Part of a small language model's weights.
Size: 20 layers, 4 heads of 64.
Architecture: RMSNorm before each block, rotary positions, untied embeddings, attention and MLP in parallel.
Each number is 500 + 40 x the weight over the matrix's rms, rounded and kept within 0 to 999. Layers, rows and columns count from 0. Numbers have three digits each.

# layer 16 MLP down (transposed), 704x256, rms 0.0932, rows 115-251, columns 64-95
429523528493498540479540532544467509521509531462475511538502478466502464526459421461459480490526
429494502522501533483457492437593466485460537426542537472509537609477507548456473493528546483468
468486491527513489498446528543479501502505529525529590555587534489489505533499479510549542496492
522444582361523430442468429467588432515460534585509483454512553522544473516528588455431489521491
470484408493594535498514495485536555542504429500500432485544477561485432463534485474455489498503
497510457595505463449461399539508501536485467635449479561457534456436564521560512477412509549495
531472493513553484487471440433478495463510432465535484453517554508511491513559487480453517503486
491511434540521576483567530502455591438506534472523539451456522499459485524452511569510534544537
424473516514438538550456518517446553522501478547531519558461525484444552534530487517517550496482
489504483459539492439483546476488477487467507446558459458414465476482419476442510502559566462441
529418458539504568405502467435512546500548488486517507462489501517501486490541494534479514482488
474504552564505508522543514513474497520445528527518549507508447485433524579533544435467485441500
564457524453554540500433398496437475473488508558486469498497494483496531452506552521516493472516
468525554499473542409482426445551481499492542501542534500512450489485507460439434481568485504409
445484521429519442551569599464498473486469534470444492531489462439491496546535550483526473476525
470512480433511526505490537511522557456530424474487494476506539443441527559510496474469598519550
472555417447419516433463487520467494561447461492533486528478512482553480450524405502501524514495
473597508505503527504501521510537498488557517508465553540542496469532461501550595469545489458467
458500477505477489462504445538418470434509448540428512439543571496463473492512535504553441494530
574467485572481482481550485428516490444505575473447421393568432530448549547488471535527542502526
516530513512475567510497544584509482490552517464511527485499504532529490451516509512523437488515
514467468514475541497554482531446544549579456460511454483531525535557427535490532514570495467503
533489554535470446640488481522419527493490463513464538496493497449511489506537465551463455475511
483449480501444509476476537517457452519384454515449550444468512559473471449473474529508538497485
560468455550528442473542503491463508483482521450487527485493468484502490532496527495544546443421
498454463492537521477490459456464483447519499469544600464531498506488511510528443414565443469522
428486488481518427417487501449526521515482516536551458483493462471422527501517551522526493449468
492514504507494495522491487520482525516508504523418494457473510588458515481525541515416537475488
527554580539502439515490547516463499508515519539516512515479539463517468558478554525503490488474
546477572486457550508565468482451550502476538518540483567536462535589493516560510464456438492537
509508473466559506430480472455498531457558437443474471495499474482533526533514497504476491581467
546468518483522510514463541515514556540491439485585487534510560543571511505480518522428625545532
532507514493553443524537487430450551529528539475489488513569530420431513453512481535406522464440
529483506477481433588463482537469487488487549547514508488520494455502560502509479545484498414517
500570569504478501467488475538499500540509506512570497473508487482502479490557479424507532535484
453488545475559442502496489484570480496490525496535487456487557535518462537465442500553460441466
479570505530545503430560496533593513579503506452566453514455525465509520469469455586487502518500
519437513549501485489485540562509542427546532521441512446459551554518534440515471501528512473539
529493602561562470503551495456453507469584476486503519552571582565512459484514551527495527505457
466514421501472515529512452496556456597493431598400450580507443459494520465499524485471491560517
476489490524518528435496507514464485565499490571506545474403484523502454501502472491522484482485
491539484519499529359548498520519558548518506507487498538531445446534492490532502504473545538497
562543436514492500464490534499556455479509465497565530444470478412447566516486496536507535465531
460480407487515542516514571474444542459527535484448492536446524493467471476501437471540485453500
452503561550478475462567530528536535454492558460562476461503444502414479487480550564487520515515
502483505468443498494400442492539515444535496502517470479483536525390459510431446448546514512422
552455505572462479555497471477373494512519463501441540474480488513482508497519458560493492541453
501528619500515450549542388514499479482446550531504461506487462494482543485518449464551506542549
504462453497550528486469443458468466503505434454499495546453480486463537525530526578492551518451
519508559457521443511513529522536553526493504492443451506471510543470516480508489538514514454439
536464451517531523504519453524421573481555559523574502438490494461493493423477476500550523485513
517442508557460502474432474532524551568491448481437508452535485513461583553496539482528445509533
578494483478560510548542474532444543476506491480459454495472523506518492560456516521439518468498
524473525470485487554486452481501468439516499426525551528475512473539514476490537461441517511544
482468511569476504584542472525489504559502584412482462435438519541515486422445542507466591482449
527516512507497485532517526477437435546483439514445515524508536566495475466436484453434441480493
478536443567489549403527490405469540498489445541488571517503452546490479386544476536518418550498
573453474517490520571499444487509487503483546463519501474445464464495510463513516530438567486461
526503475449497471525553483433533487406501493483528479436450480423469532554504407533547469496468
507465412407449551428459508524483526533525527533502498527600491462472536507459520524475580505468
507449516496594511459463505506523517564519431538563496559533458474455450425518467433468546473462
543481538480516524597482504531467568511506508525508540440541402476481478571480432597484558493610
474511524460516541549508508493516471532562504436491465531429500465509558532589473505507427525461
549554494464464500545459575529487533562481453535470443486497467482500562463471545492464489505552
485496487470534427581603459433428453571479483535539539495557554472453520489515473516478515456498
469504481492437544500558464459550497500526500540471503475518478575467549493501556535492454463485
489436577512501418470577451488533559507535479559489494520501475526475515428501541440467470519522
455499559400506566492440533570459438432525534506580488475512574517530549493532530460527547549493
488537419529510520473465485540530488552495595511587552505481488539515462471467538519521442483494
526523512555523476500486502480541470499575538538436482482563522549493492511496615560496498464434
507452589531506514514455393489503492500514527484478489503476509464522529473538585505506466592415
496514452434508434561527484509537425494496501553511532447433422407512491582499459500471459479542
578503499530537466406492519461437446477554482550501489422538510487475515487567477527513432455468
511486509451515532564497445443539455509448448511566500514458529471435513438521479527494506583476
531513498561522497489512461470471524485561544518516397443483513495461515556498493535518466507549
495458562522587492489478550492452482476543472475492494485501404471475436528483459473524549529485
528477522474535423489568523514469471527510485484492488447506552573449526483401513471526504493572
464578489475510482483478476552477513489478567491511514475470510479477515499565492558534434464560
488538422494394503498514504490541538512514505448560476536478477447524452511493455476527526502569
489501490515475550570489493497493529487480532509478471502500570534531533516410535474428522501521
530482511533528493496470532501536448434512513477571521477475533544512480457513458448451482504474
536618565494461530520485436476571482457494487496494502542479543483505500549498457527505467515468
431507503508470526523549542588513514552533495526523510505517535563543516472415502504433513523511
573527531457497487551470450474477453419494484481474459467551471477507545550492508568489561495441
496555469468565524533561458472516370521468566504468504490542444505490504462508581502467470477458
544523479468502455573528424435512553516524583431424533523543464488497421487523536522489451481478
494519521534444471516550513505450523530480471492546435537534437522538500528552534509458448551518
505470597531464475484550541504516539465521537491499491518471510499503471557478456540465433542451
505530522546600451534508515546505477445504511524555503510533455428437489477473501513579479509508
435531570517487448513597499496488465558545474569442512573489394486559575502548524493524486530516
478525548504549482501531600574509460556489459527533511531506530506455539483521523472514476501446
455504482485495473506539469511602480486519500567523491389507497509513438505486558472547409486494
518603445553499472502541481541506560552519500497544563525472512458438487580475452419526517525512
466523453472504494534585546476546490415461561510390515556534458462492549498519538594439475506436
426560474457487542491537523586485573502524552441496455464483520535534499488480478499463478532486
452500551454517491475491550499514479509579489460576452454474513485532491549501509458474505499496
575494482469538489526513537475458504508583532489468593518486546497578518447500496520531479476554
455470511516494478426498506514418474497542493534499554505521518499597509524564488566404469537579
493565457542479493471514502478554476497511507509534490530527471509503490520564522479474471494494
534467548530504413462497530464504514486505531482550562473469568495450529454422514444481488532537
490497533479524538398458497517486500461462530500514502569460491568525445461518453514507452522526
614449518495531519489546615441534421510424553572503485527464494449503527521425491523477534410509
500480473503513490435532516511455583497510480588487490548566529586543419503514454495498451504528
532539506512458455553428484459525531475465551476395550503502520502437503530543532471548513461512
510465505487526515468541462558472474462420525460543498538535378522432547569543515522578482472465
507514538560520510468389500551489490538450516544447578533582523540418528454591498467562510514444
498526498516512470480489482466455496395473541545468539443479498502522514537503515500487478500478
538574485467447510455492433485535426503458544544505504505506507524493459514508513487453427494522
445537497439420570528474593525525525486500492471508498521432499515494523538521441497485560535466
343518515507547475423482578504465524512505490544587479479531534460559473514488546554502484555469
499561446536466491511557497424492562494446475448569480516550580544454501512545478643538474543509
508484507423462490506489447480466500470471533575501492524541489463579489473515527558507468489502
520524465499524481419644466582429461514496500438529497531569530498512547490463470444554467440478
532543520530479474513524536447485491463494499437474551507495600495549482540494549490473531530448
529478490527517485533501495438480527511489486541462500486508485471449506532532517467477496435491
451507463549396451511535515536414496572428463502484466519459506515462502469464512482503535487485
492478458463552494422524475444488458549484466535496447511399534431432464477450514477535426529499
536568545514539450432545512541518545440424496511471544546479499515497453521453497553486548496546
524448483477413463493503488505459491479482499478509510530566590430473482535408455500613490563512
500423480444495449575562501504523516461466547534514508526493473515502439488530443488504520503533
479484513422509529479498541488453433488466474493521479488498540534506488501460462542512559511480
487514542471540492448508551542501580486514475581479494444539509557577434452515553474483488474523
439499522445527511461481545511474477502495509428482514508480486548525552460495515515463543542497
508484564571462455528512487474450508458550483491476547464508509529503478441500435506550483476551
470416471469525538453538527499538487508503504561475465553440481543416572473521502495511517416560
545468442480638479411591532460466553489543536455500440500495467540465499491504521507540478498497
522441484542447516510499557485484547527478552543483487533527547440435511516488510576494592536443
476470479495538517541386479532520545432496469491428454538494486515544559553519512494430495528475
463421515507510468536515529528541485464551553458449519535471460539518555490490521511520497460535
492445552459500514549493539516517544545473452541489517527465533495519488526564491517419503517454
483540527563460438520569464476448555552478481568463497503535495473522480506538488531496499499473
475520540551482446444528502547467521496513429502512434563531501486474400445476530554471466504486
378544427473473488542541398464511455453551529456526543526555508499399553513465433501427509424487
442508508423456558478464540512458555496530439486490444441515537513525486507518538489483526471464
465555476486546490459484504492538518550512396473502513442539496492499519526532489482484469476460
510509461549460499585572448402520478386524503519486456499520515487514547547504498499467487582538
500509489533486506513475547535510479551576479549531514444532468541530498494466522405584497556507
# layer 16 MLP gate, 704x256, rms 0.0926, rows 116-252, columns 64-95
511495510534486451509545530507491535505480476505546526515474461477565531447477495496490520559538
483555576478470472473591453459509456499534537522480538452491477490467452485567534554521483478507
509491539504487489515494497499562461552509464498510541442585503459580463480507510541496572498535
481514441478573554531515418474474509473505557461515519482465502382456476459497530477565518535559
519478565523499432498552508415563500533455543504489553503522498473524507519519427507459508462483
467537542519553464506460534467470513447441455543456548506469471506470489473504577476430536481513
465458528580529465485519543458485469479450510480495504578454504542545479596490478483523545515551
569501524491526477495522452502490556443533490504520495509458454399514436501526533523466518530477
453477471488500530544534546499541495465540490474481494472459469496503543535462587507470522516473
493477497487438554524533487467550485500496516483479587537490623411454489509582542574526522463494
492439421545536504552486447525473519475526533556546484429569433574507536492491513470508401441523
548508520524503528523529467508465375505488519574516532483503502542512421487502494476521495508453
474544443447549528504516494511488463504511522519441534464520487467606442493507504533488519510408
603575493480565535475555467368495593391491474486587494565436499466509511490447474566480436540468
465481408421504540521457426486521466518511517510380461524601499462574485430495469494467537423563
507484387568544553528559487484516635520482538535454446523498496510448510453439510533505436497490
558501498488431526519435490553554482471469542475483490536589493473502407485427442524566451458518
480499506542513575454502530439507589483510480522518437514539564466515476464496504449519518513534
524565509493478546481436510477546465513432502515512535472512504437604469407429454473499535477472
433590523564449521465527455518421500492470503489544453395508528477477482501494541523580450553487
484476543463445567447471544498535468520538516443489462481535510501459499473542532504510548514500
523541470550497483505507434449523464520553525472476506501511408514509552476443566483549515480491
510490487547501437533467509519517474546533500479473482508551553491536464458503468524475515489422
513505477547531521489546476549484451496463509507493454543434597500531481418446524441472436507508
506515512522502512428465421519460493494518516524457516439575477510525438523547498480404509468427
522487507472539454503482466452549516504459527477524544547448554469441495477568509536501450491524
535522549535522548525521465472502461445446492498537623486531493500521469509513492501524505481507
492592509491379543527510494534512477451555492535437455484481508424486517498546562509404508487476
464483430483561555474551527419484561553521526436528525476519517549482578472466523464552511539439
516456504509500453480514476491451528416523537463519537500522477481458493546443477502526535545498
477503502502511552455529445484567585567439441451524524498499469494462496539509535481424537529525
504551477456502517425504547566475489437471520525482487500492460556578522455497495517490534505518
539587593549450439486509480360484494425473517506469489474491503411512493531440511522531546575520
488520433533515464562559456483529531556510551461521522449574483534526444498556472479406522505524
517511447492482505495558489457492550565561518484531543362572546489563511479495587537492446472531
540460524440478500507529480515490458477562510493477561496638559439503502496482441485598479508502
503492479469507524509531490559484460491526556546449558496620485477385572495528530470465531548461
494580399533550532492510450529453643509439579454569541484534511481526495524436557555584441491464
529514501560548513472476442550538380511434519521484553585592473505458474501529569570504466549467
473551457442524474507514529438532485564508457437543446491480435514532484492471488503451508577451
492519481459555512542520491479484523553552562494500468513526499500488445550527501559555517486516
512533562475522501532425547405473477616460489545473496386569533492550496538492500549562473521524
517528552476444555551586477515522452464533506481499592482389515494410505518516521465520448451497
476600500540527497497465452491522505568478488448525525398533534478433486520537552534545594527463
562513461506497513501558547504492453506502453499519548522542490422575500535525493579463445529530
540510503471501547534539499442555527452471589548524546514476440484503523439495482464467457479486
550518455426485523495507531531546500415487503566600549584501493571518503488536554568510557481470
547475489485528528482426554560474466501462467481568540478542531471532466442489476480426438515543
518560493507521491476484479487562446485497487482566481388567522517462488571495514463590443496515
499541541503492496478495510534557513470496446443481543482463495485512427508511477538624562497492
477579497468558429491553531565485580436550471539562493444477459464478420479458394602530482533454
543573452492529469479489504519533506494439565480551533428495508565528473488520547494459546529462
503483463499505490496541450572487490562538459464533494427559471475486513448475486508446513489431
418506498538494584448530397484485546515547570392491478500467485458527492454508479491544433542413
482510457517515539453516531450611528476534549443470446485494559477463518530506554554552464469466
517543461565479485585432435498490489504466491461553500429457520518468546506483543492517504519459
503504526564427524481500544491483475498553504501515536481522433529474448441489517451472511444430
492519457551476482510500492532497446434524484479451518448586544481493485463402457492430440616530
517515485511536527446513499445486570513526512584522448481531596438560487500488474431537512485535
459555519531466500485568535471508554488442555475488463442531560577435509586449527584558509477450
485555497570504608466485516539541515492516576527540487451487522537501539468495506459463514520510
459451489498528461518516512500482493472461499566494478468536498459525492461469468446499594472519
501587522511505484458492480443427501523585547495467526508566540463489582593502505505513503520481
537479520538485502488526509438549557490537511412401595519502480539479491477558548520563572538480
567537530541561485486546458486494487493521551532508499444530435523361492450532540544513487512402
489576477518546448431482454465479523511503555468464482454506503461437551473435521536449483506530
535466504444489467585587405451544498474499529467561561472418492555507477574494510496580541516447
513503477458488491495477459500482487514543555520518573497478513503460434484482470549502475506499
456497464497501496516504511477548527548515508532568436464535460412494467471485459497548452545498
539509510541468433496474429505498477504436524574532600500469468507486514539563551448466518516471
622488504583518511531512410471509523509518493504588513479581509472522468544529493510511527468486
511570512558461423540536508518529470443385569440516500525483457518482470571391519493514468548500
490467526403496484560505499460492610558511513536448525570493560495554489468496525509538457544498
448488579479445519479565479505567527507505570550504512493466518515517509487537462521562471543509
511503497500541508479628497563506545471544514527497509522542480509508464470547512544481498494387
530538497460541502470548476458529536412591567494489490525470499472553496553488521423517505617497
503504531479455501491525459438516445454518604525449502477608489507507491559478536569555490514514
531496506478473539484559465479447473493496449487468517483478484483432532464470555585464505458444
487518536479517436543576493495488568468562432555507455537487451508484524466463508466594403429551
511541535520519488493506506473530492470477501479520469524526462497472519500499527578522477511451
535501583512398490520463478487452501452495560520546518509532486532522459535449506459512465501524
554532508555516521437557460461545535554482483437466446526525515459481507495488589469525512482498
492495468541476555490525501467461544583542471480510499494527449443486422597536511498530496473578
462408477579558511456503424447469512534451498466559556522592513483463503498470521461502520493528
507525500546525438462589440463514556475535503479610516469495514460503494548518454556586440557511
515483454448419512555536443420553517488522491500484517585536522469494445458448493557547486575540
509472408494510552478489466448480480517481514478484495514579515455540512507481518475474613526554
540503508459487534474516471546506510510475504519564447527493444457511490474489456454451455597493
479453504471536482450542475434488468530500493489493476511519529448483471525463525478446516480443
451564474500545541543486500559547465496464432449579510486455487504430462468519533497468481529578
492470426477559533512497493536535506512495459522433575510492513456483478519485576507530443506448
493497560489558546503507473476463532453469526504533489488507508481499515504489513537488489517403
522537535593498455523530531462493483537480472441480552502486447474492443533456542446492440512518
522603511546495502502513448449515513414535458479421476462609516497490438491475485460492465517489
427549551505424489437503510480562598464569481522506475493485517559559513583444529465596483510457
553503480425487513513491458431448511512554539439498508491488513486424477458540557485540543548420
495489462480448521462516494520544525504478566407500523520609566455518459542527498503544510497519
537491453526541430443469502468495528527455440510536486488430538531510545529557481501507546468498
526505541488515425484501514518565520487528520444441511520495557455438466535427487543454494464507
545576555517481639433513403523464448471449547419490502528524559600557516525473482505569452584497
513547517531480477503566477519548541559507519563594480445523497529437495518427499509448427474496
543531495503509486538496459490584472461460584522459567468438441454520482473501521490465442525540
463506567541530530536553515550499461494496555414531512444481484481429437554453488442560493638513
436574500522568471549510551492486525529527515470566506444526519502563522485393489540548440472530
456547486497552476471470461523509535528534532501466510527505466535455464499449504471428510508461
457526476503481540518548526472490516555533494437485481425565517506529534560510535544597533473430
484491441458472491480486462509544507505562509429485523421581521519480486485467519485515538543515
499446476507482470532586459508528484500466584478502531405544468412514522494473532525495475544463
495534504515535497495537489559521507517487482445551515457577495446523520484464495511460552498484
559549434511528509487523551510505498490472450487524494529547489482529446508463476483533564452480
534495496564528483516531563437509498522558461533576462515411521519466612489479531451477475520503
420503435568446465532586442458505477463532484476499490471527544488498436418471437487518532573476
491507464426492498464517446527523574500564501470459520477558453520473529439559515501464539597436
600489478616526559490495494536550548512487533487485488501545581494506481513437438564468469446514
520580467537479509474456484509476469481518483492569534519485546516509507496452552520513527490512
488575421546494546565513529475509596421498581517468502499571540487544463527465437558476488572495
521556481527503464523508446599553537522573581534567504539453459502491450523492439477527491545452
434514455589532559527464512533441525508475490495508523439600485506461452477565524524477473535455
498557444513472549511520460454519507547471475577531491454549477508558491578496432529482461505451
525542471534526492558526488480435479491489537520445536509533458464488515489522588502527486510438
424555484584504571516456555505495461534537444516515524465566400414435478461468437535460458433500
549465511509405519544469479517519461506540514492479500503560497472500533527532474519529516470453
571554505475518511479495520478503509516462442461450536540447494530525429532482485479486493496513
552485491487535480518488458476547529503504576503543527481553482493495456526500532466583421541446
460473509543463516507490457487475487564493474546481479516480517543535527574474454529548514494540
469495471495504506536559526555500413568486536430456561502476541493478444487447500497532493502501
475519526485538544469446513496468518518475548453577437453546453503475533540500447426440526508478
543515489507499527542522468479441487501506465525526546453471602448428495548538493510451546542438
560535518427556477553541385408554485608469529462472596485526468550514464479497441422450546474543
427527460483571493522535550417510503503464536512529555476494490567535456520469474593595460595584
550524477395481497450559524474468576459475496521543497530504546541488492504555439572466425533556
499556483459456469483528482464429507510526511426506571498541524421504487471538529564501568474504
476488476522514488464554536521570478523514505503540483538477521575552536479521426488523530465582
481571523532494530540559479481462544522499464499488559449442480494471424466406525488461590530427
465500436513536504490466523506519500530506513424509566456547514464459460530522513493515438519469
467482477448518458438508473433520552475438511502491473510484541495488442502499510558545479466518
583553483462480482500474470536559450543556483499619496522414436535470461528476554509501480463500
# layer 16 MLP up, 704x256, rms 0.0965, rows 116-252, columns 64-95
477497493480548497506534447507517496519519509510556493498431498541512480445485478470479530532568
468508575460513484488462460420505501492519525507484507484485540452491539506453432557473444499570
476509555434527522491538490471534437427534498499396493505542406550557448553474521462456488468504
472474493403483473454492476610450480386575500383505460533408479505497454436513538424498530501493
537490529510429531504498458537390505490488424480539560491418511418462472498550515460395466513495
461541483545547433526493595556486522549428477464469431567435435478497428504566491515482483455499
410447486576441507483496497451467543443508528516511414532476519544472503473505551500414449548506
472521477501483444516495524542491501504547540485520546488563443563521506460380539525593492461475
522501502501523485528462524579499480448551538555439459450471500537504522477549498543552468448467
549487589542461502549579445532463569526481549494505443440500555524525550388490455520504583451522
548525509477523451472579496539523429554484487563539606557484453474487523489490502484448638525514
502442519519508473484527503467487508492523482429440486505541493419532429507451490537489507440483
624418686497517420491487549482520530581538384447523583520542444446474524494477451458517508481475
504492459491550456471457583455549534498466543509517511417445546465520512531392505515459561505464
512472503472425432490505505541496570461529509552522530497529475527530482442491461521476573471437
594521439489520505535521469504519520525493528538563520514498478435548504533519500557469503491481
558525562510459591520490434540471478502473499465488468550586440472520468505541468541474533530549
579518481437483561501549517511551495550544536524557546501583456490566513562505478597517525540494
482496528486542458497509542537457438495491542515438484586448438507520482520504561479468534534504
504455514549533494484516463494446504507510510551538563497517448550491517542468590479532512487536
492571444510489580486501544490548485448514472528523472531479508526563470461509511478444452482517
472538485564457598474508518528495559532507456537475452502469455531542529441543509499476456486451
537468488421521457486451492499520425474461455521501502481552444416518505495496440518440523499505
473492504610492483482512476490470573524542512538465477511567521538533596507474491531490509557528
528455457495624537471489456480575486569468498512493449479478481492537478446457495515535513463505
453521423410490484486498574541450553553533472435494467490430577473516461545493528577514514539528
468547552488474521491469506516486516509499501482492563517525505450447536509526482553501426539553
541516548453499493515516448521482572536496497496453499488501540486464464477481555540537463477452
485516486437460468482475540450477440507553474566517440489500443606541482516498565516564534457517
515494448530531559570464435531522488514519533491491485455539509572437528477579549484575457527545
597461482420457511499466562468460460506503524474577536487531499500453459570503547478487513441472
514497507526473551506538477537563560441509521429431453474469478476460498441476470573438524500440
475541508567557483552576513502488519513487500486522497485525493504508498491482398492542469492497
527460559482550419499540484476498549528470511540485537557585530492489504468511504491489468500517
528478556523601538509536523521455406446566514484412400492468464560425482505438442483514483434466
494437524488498474509462505479488434512547464551456583607477539532512491505518506506527501530521
457457544499445479480536450520409435427452494491487472452513508510491525497556478514495524559483
596494488539560533537473491470562495488540461498500487412522392572437474490506421500545599539456
451552476463518492540480486535576531432541480484523509498520524488497491495552442494590497511537
426551525521500516495470475418476512515429498520513520463487495467433492524518437478501462500480
511521464565516504525517480591452460489478467462521442447421486517484435549463509528515478492538
535536518501490463474455446479564519572453466466560494489451470521473446468387501507540481478477
511499496473499535496519537529548457537526438470477453493467509563487524462476552455492475476504
492594438511564501477540540478486576542542430439510457546517504532455571427506512518429439532519
614515543470460454552451512484513476476505512556540486607497543509530525563539445558505496491500
483532500497510431509486540437521622539472521525427552446523517473512520517501518520486444510449
416503520504501560463461463507494478485509511508433507543420548492457498536464358466534503560475
565531472479502448507501558494494489456475517453515533499551471506436526479452432495493516494501
487453483547502449548478520481503597566536467506446449579426513510531487545561482423525447521506
532481456514504518530489466529515507523464565479568483455517506498531500462508541525501523486536
499509471494460534490462471500464519537518443516567556499504516457526526548605536530478491506505
501479583521526498494539475480522575495499500530528492571467510440508608541497399531459458556497
525590495451485513443555493472479478500518552491518485449462485491528492489369495543470439467543
488497536510507447513507465505442452478538521517459497508562561472468501492541523478569578523486
528554504516532497518565502529429472490573482491473563589467499540410523506527432539433442493514
580497520429537474482442476499446452444533497437493558495501493540610488612601498480485524477513
505480518537444480437504453516575499495466468535463470569564532564538549535446487547507476447548
504551488462456460518518487578515511485536487515435531484456460512498490536448469512470477491455
448481471537491510506509524519433524573471569454468506534532512486460494454533511414447499502461
556499498543567498519476506494494538465486521480494469478600494568489480536460558489463501529436
543515502598522482593506483567506496505550487536534480475411543445455530538533527473565453500522
495548505517494593497518470512531526523545588424446460529476466423496540426505452503452523449466
505457494430462509518512531503436470486499432494465479510473517466462529360441537451439480551499
498525468480456470455394496513426464454426465498530593498556565440459525511470554468439449489514
481447460447458492517461514528493451427460523500483522509485468506520448484538491582551567529584
481581648540490535472496483638492488489545536468511431519475486493542505636501428521478427449517
497534453473537515542454435554563526496504461591531573536558551435435506514444519453542518510561
449462485498471475537490458519536452480426515487568441518601504491484582499456501484515498510518
480470520558536474481482539539469532515559447416426494581595475528478555503466516481477509517531
540523493500500444505492479471459524506477482479523555457519480499511443421534471553483534555491
517538560510530504556459478477521444483465421475510548511494508541532465520430502571478456448468
525547482515414419535397501505490423507531482503436534448486506453410485531511434448508465434491
488537503489488536521529497488459467511503510548561518450495487609445537528520476472479558449542
553443554504542580512489425512517431394626498490503547510524501524440516551417531451445501485530
460528422508540500471555545540507495540477531529429444485470511523514490532461537515526483457525
543485486497563551468490520536522540544504527489424511572493533525497507520540526467477490458513
479570460500510518552535481564523481462482554496429535497509477503511496506491485532466473509460
500487470451441436531420518512579506515552475463525464457491423566508444392520533438487463514547
534496495483517516510467550475454528432443523511554544517425579433501443483506543432404448558539
485524442513477596555497501488499519538576455454564481481478441554489518525502424472488494455494
472519485508516527523521516524572500476489492584510495524399501519430550454479495519500475530526
527479482543591496474500538563518465489441516444461481541484511503528512453500497555524501448507
396486485507487534443482521445518554510458439492517450475564472454549403516486434498496464465476
529489458555513542533440550429563508596499535539499452542549450504434508542487511547457539473516
507535493447517518515463491529414482439501524489508485535528434507529511527545499575468531446525
566460489488521554492477492554482493521513471525542517532426516507430476489580452397507574474455
467519448561519504549556497513523515535469424481487529494509534450457461381567480475526511504476
548493550514517600488490464539532466531461529558555517526533447462440590541516531500508544568431
525520503486472446534566457560450545494462475470522460457556517510548460470504443394512446488538
524526465519529461524477467443484496485574497536405457477503506562492593495520535532492515507543
507467471488455520505506594512594454441462528522494474507506490508500488555592478495505534518516
539539474529546516477490469543542471485532492475562572515518460545494499521567540432463577567503
477553542411531489473422529522548525449499556538480483440518535437448546443515400534573484445531
470560487540487454485479516500478473476525515503476512508557532541516494562481518526456495458505
554523487471445494543480528541465446513567537473450528529537515503542486517495498444576516557417
543494509518506480473499537471407521535465478501448463439587522438535440528506442486556465460550
550458461454490488456474421473546534536526547525496372476571477456521499514584469537494466459506
495510486511449539527464547507486470527490491471466490468582574520539496503489494438512490452489
590498559477395465505475497548446551506467512482503522554498447530439578489428471478416503497492
477477477531497512521459516497521559501515483521460466546507443493448530508521487503452484533467
482451484512447509489537506467475432477441463499476489491516444457462433498480433487489467458509
526492514536521524420496511533541519483472501590446526483511531531484519492509531458533524511483
506519496481517469455460496521483494524524492413500473432484398468496495510534484453501439571453
535504465485447457456508498521465559489482501503448457562559516541417511538508507472477548498521
491542482510480564550476470486482434519446526473549462488491488476467462505582511527498536389510
483502547564517507502545471531508556444445424504500510451517419502510469523497527554545492561472
481501520570515478484491469548440548530485424429443573506491461450478401494543509476464495505536
489482532454427500452578533485469475489488529462532437447511480497584519489549518549524467498500
441536479540538474479496548440476423561522584557479500455518542499539505530509560487579476547512
540534513534524415491526430568593569446446578546470475426533636415487506535514541444538502530440
475538480497516545512474489462525463464488458552497483472495502539505449441513485469531485522491
519539616553490473512527476534503572516440464469516495451532572517473608522496502444485513536502
521551611471455520536491487445528527528457494495480570505467451468460548467410534470510513488544
553494492569527525484477489509492507506445591511533531553425528479470524487464509477500482449545
490524565461436508536501514550464430468501507477467407528495498415472521494547471507537412547555
462520478526504436466483519475511493496480473451504445485386496482516488418460531566469493483548
511488473457466534490449534469548518521507512471493553543573529490528508558501528542433438416494
448480547493412443512479508522487495530505434410524519545489485525542428572526464473433500467508
538501545564459479489538517550505445455523465505422466483528561593495520478522428480515500473543
503504488461530433498465466544442511417534466514470504581506489558477498484497491498494534415492
533544517497493531461598498472484515480505497550515465484539560400604504541478503506474564516524
469478542529503402559445501534523473462490449552529538489503439525482447438511567510524494560518
470523530461475483530585512448520447563524380536490484529555481495432476484536502525497413516536
512516535455537517467429497531484544505530566495524534529482476535495531448462495561459488539488
486495522484484549483545511516530566445570547551539539514538553564458524442536543484541466503474
544474420546457542505591516517450481509503534524430530506491579539428553531433502498472498568497
505444545466508446530488523526445517457477463471495447494552520485517527517528470541469453469457
507440528552458475512454467489433500429519459504491521528471472464484479518477482470479503454478
517533515466497500451543583528504601536444501536545580445503477502532506542493515488411480495450
511552558559570528502424532493554520511392534485465450557454542495497460486572510477561484524520
474487483539483430466464489435502457530487452401430425481438583557473492456546588500492484576423
386502475540475542461446517421482486472514499448548459520500568491478508526533472540490528512499
490445487492528500496570463519531455475497429516557549490482510501440497515519562506497569518545
538519482452472564473498513497447448506524542466465500466499533495497543479442548504471490541499
525447529420557540511520526527441486486493410532542525464470521525518514497552447442474498503543
583433551503463524509485542550430525462504558515516483547476401515537480451551448449499484402502
551501516455524491514449453556489515464537535491498438503432528423473550521604573474492496461466